Weights of a small transformer language model.
Size: MLP 512 SwiGLU, vocabulary 1473.
Architecture: rotary positions, no biases in attention or MLP, tied embeddings.
Training: a variant of SOAP for these matrices, 105M tokens, 6421 steps.
Each number is 500 + 50 x the weight over the matrix's rms, rounded and kept within 0 to 999. Layers, rows and columns count from 0. Numbers have three digits each.

# layer 5 MLP up, 512x160, rms 0.156, rows 118-123, columns 0-159
482522535471511511502487515451595593479565459490505501495537549498459506525481492533496522466523515418583558549401424562458507552561526530542589480590555530554369558467554461507511495433377449495430395504441573493579511626469527489503565482549411487505483480603450611477538468523534541512462576576591544490561431487559477426562538552498428521505490500439479463352538539496410460419397455540476480576494506524482498561524496579490482536518577488500559465506490396559480427463498465
511526513475414343540454420409464465477453504466577504507603514529505556579449467603505486507491488563467591427499482536429486456488521584484604475504479505566435461400556490470448515480533495446616401539559540470463489398531529548574612578411575430494498444456505455541475549547364542451545527470570452523481424524392530469511511447469534586485492457416357469575533587568492410423521508543495506529468467587447469491454489491439461524536513459528433556454444483469450469476512495
398475514544462482516480535493533568501474553517515526441406512506517461542486550566425515534555491489516481526517500539506605433450501577485433535457503447496523458523523525532487361458474560581542562490408596443513560519543472458419518501500476477509527552530380446485517519579481526502417489477485616464467539428501454466431538373501461507534499444450487500470516481486526484495541460583533524506522442506459549473456525525516459414459471457487434473533543534481505503579484520
474496476456472538492470517551430493537536557403501476469613462580496524413491400487505470494488552535486537443507546469493510489464449600564628477432480454504481444483566460477489512456527429564485593496494490516541494475530473537445446493461500435470508472604491465509452536439557527576474550524468520469471435487481450474608502541425487542550436471530479408504528505464373448590463503461537484520441459490438480442538513440435494508426519482431479482478536487438507569489463454
489447485462430481585398524511496514560520512493470458404523521484464567475488458487437526460517487488454424556592497465522431531464582527553519481497453549521504364525524566600449482501483639492529487527525519420504491461529480500433443494442511384510578407586538506520522555524377461527541548544455525537548546434544444549579509504525469479453464444543420553578531440454447570538578475511462513464525509463523457479468459561470494516406545561505547602521510469463568416576490511
515572599500474386544501563408559497455429559556446512528597520499478493473420469497462505560465523578483414468437574518563538540485504505522521511477515500462481611505498549563509436499424522500413546527515580418495479466531525555502488524476483457431533544545499462564427431463430521424537499544535546436509500503506531459509493556477456487449558459474507490469498534446405521494474609495383488529538491505492505534590499556442451496536457555550521439423535592521515503461446530
# layer 5 MLP down (transposed), 512x160, rms 0.143, rows 118-123, columns 0-159
528442551518512478497459436554452492434482486443463548604453536503503490519415460479467560489517449503555509468503505601469534640533572549559536506521578579570493536425559510543456477446546496435458474492441483438545467579432470483495500493415417399498603449582484507498486427551512460454459531482508597589580494610448450455503605515490491540482589519498434362485485464502500428451457373478436415607441476496457516629512545425513524575522481519503450453453519531564541445480551407
586447577477424401560491466466541440504528545448492485477465589568593531527481499438488474491502432541482558496413564535535480517456518528438558575523551536469504457537488474532531495433536436463436398456468534478517512504523469450461517609403497507512573482470470442495485470446419557495542523440548498440453391558574481475337541540490589475431590442473445447525537461537478402516485570589557490579461519489425488574484537420463560553522516472417542560407485480474514565424544570
424491462474543461436488484551499482509488519480530527428412535502538428483486521483425530521513475492485525553548501479492562447499511594479467539449505462464495421471520543537566469534502504462504529452432572527464556524561465558469499445544544560445521521541425458485488580577562519499431489520522519502533517542516463485407475492540523492464508483512530491467520413512546409577551550506486516482590446496353490566591543479594461515506474484464497503499505511552519505590458468
555552478482530517489453474515470558528531575557514593441521463584442485530456451497532482421537547498422499397427535539562522544553500491591491489464537448466502449558540411445428396419491475488500548563579509538512486424546502513518468500505464458536464499548459476548567545491532491416563450530563483510461479507443461456715542563455413506506548536487501547514445440615373484530472444494474507473485487505441523413524533534447499504479452509508485483447501446451511519444449459
438526425517462476485454510446454502534481549487388548470507441576438458488460513476429459455403416547418471557449532488622487493537421569555475447485497428461467469566481579493489412501557533471516537474566500526519551383503572431447484484504550484616475556581527384504518487530498501504526441483518534472528445493538478506499507535482600509555474544512484471514548461633414574531446469534537450500597580489440438505589554511539469465556522490620452539486452483421498523490553481
479514521489520439525477570498531539423521528560494541499528444489533518467491433567529540526463497569509511509457549500454564506434472493484542504587575503484491463506494510518462481451514496378427527555419528479486552489462513547477556531509424454531569507471537536523465504548485421497435518525542543490491486539486472516327492494548448411440518433515498491548407586498489613537464635433455546428514462525443564492570452482476513505544472499466537542495438545566580479510408531
# layer 5 MLP gate, 512x160, rms 0.162, rows 119-123, columns 0-159
516569526483421444528414436481509472485450529508523557510528425450466543513448483502547491428529508514531533441529492575467375484419524416522511468529419544489495446482487502509444520494490558512574439506499472461527517564480591526519495546500492418471499509452546416402445458449401525484522524564530520454498450478457502531508533416481539614511501493368581460584479487520579447489461459522521392474512443560447502498544448477489542547482459400680524440451407454468524385483562458
499537537586359453529531512465515554546465528503499522494417531490420500487535503538412467609538557503511537533494581537525554487425564567513506446478481488467543426491483534499449423441468553572556505444507493504503461472524527441430488526537425417558517481544445402521553458518456551412498572540530543411545523388510503496411584420400546465522518513489520558511523490495407541506484496564508511498405494499460539495441490487474463458415492455508492492546483457445499470548511532
512467548549471450513452488479544456502503558550524546490462575476475453586549525517460494568479505503501516608502417509515490581617542407511458461545566559504518516524509511481425476483469568449608441549506443514476544484467528408530517492517519554572450565496491528560564479480472502496480442546480510591570478460552429556463476467503480424389544547468483527494516530484450482528542500484411547456543496501577535501401413472490533478562477585504505554530471442529498406560589490
444387532565419484514517516456541412441522562539419578540536488524522485455530561464523483451455469483450552542431469449539525460521401587572398517483508500518511553555407465398511453547597411506528473429496484534412527468490577525569524550511471534524448492551555441643562495486584523503520511479458460501476472529548522488403518503479508464416494614433543540496544536537476466517360508533465449483495443524533456495497462485467482508518492447553484556484504521460386609370481481
508530608427502446528424603443494557542486547527401464464499514486521479481424467497464513517493529542580400453498521538534542449417544498553628519520537469470573517525536555543537455452413538459419554497467553400514520501523505486514466478522508509475476616499513465643440471505421453497500459444553467537498513533464537485526507584524461551530532489470475577506504520496512506460538561467476500503523502539511581451509511524506382465569464508501439451492489529465542468420462500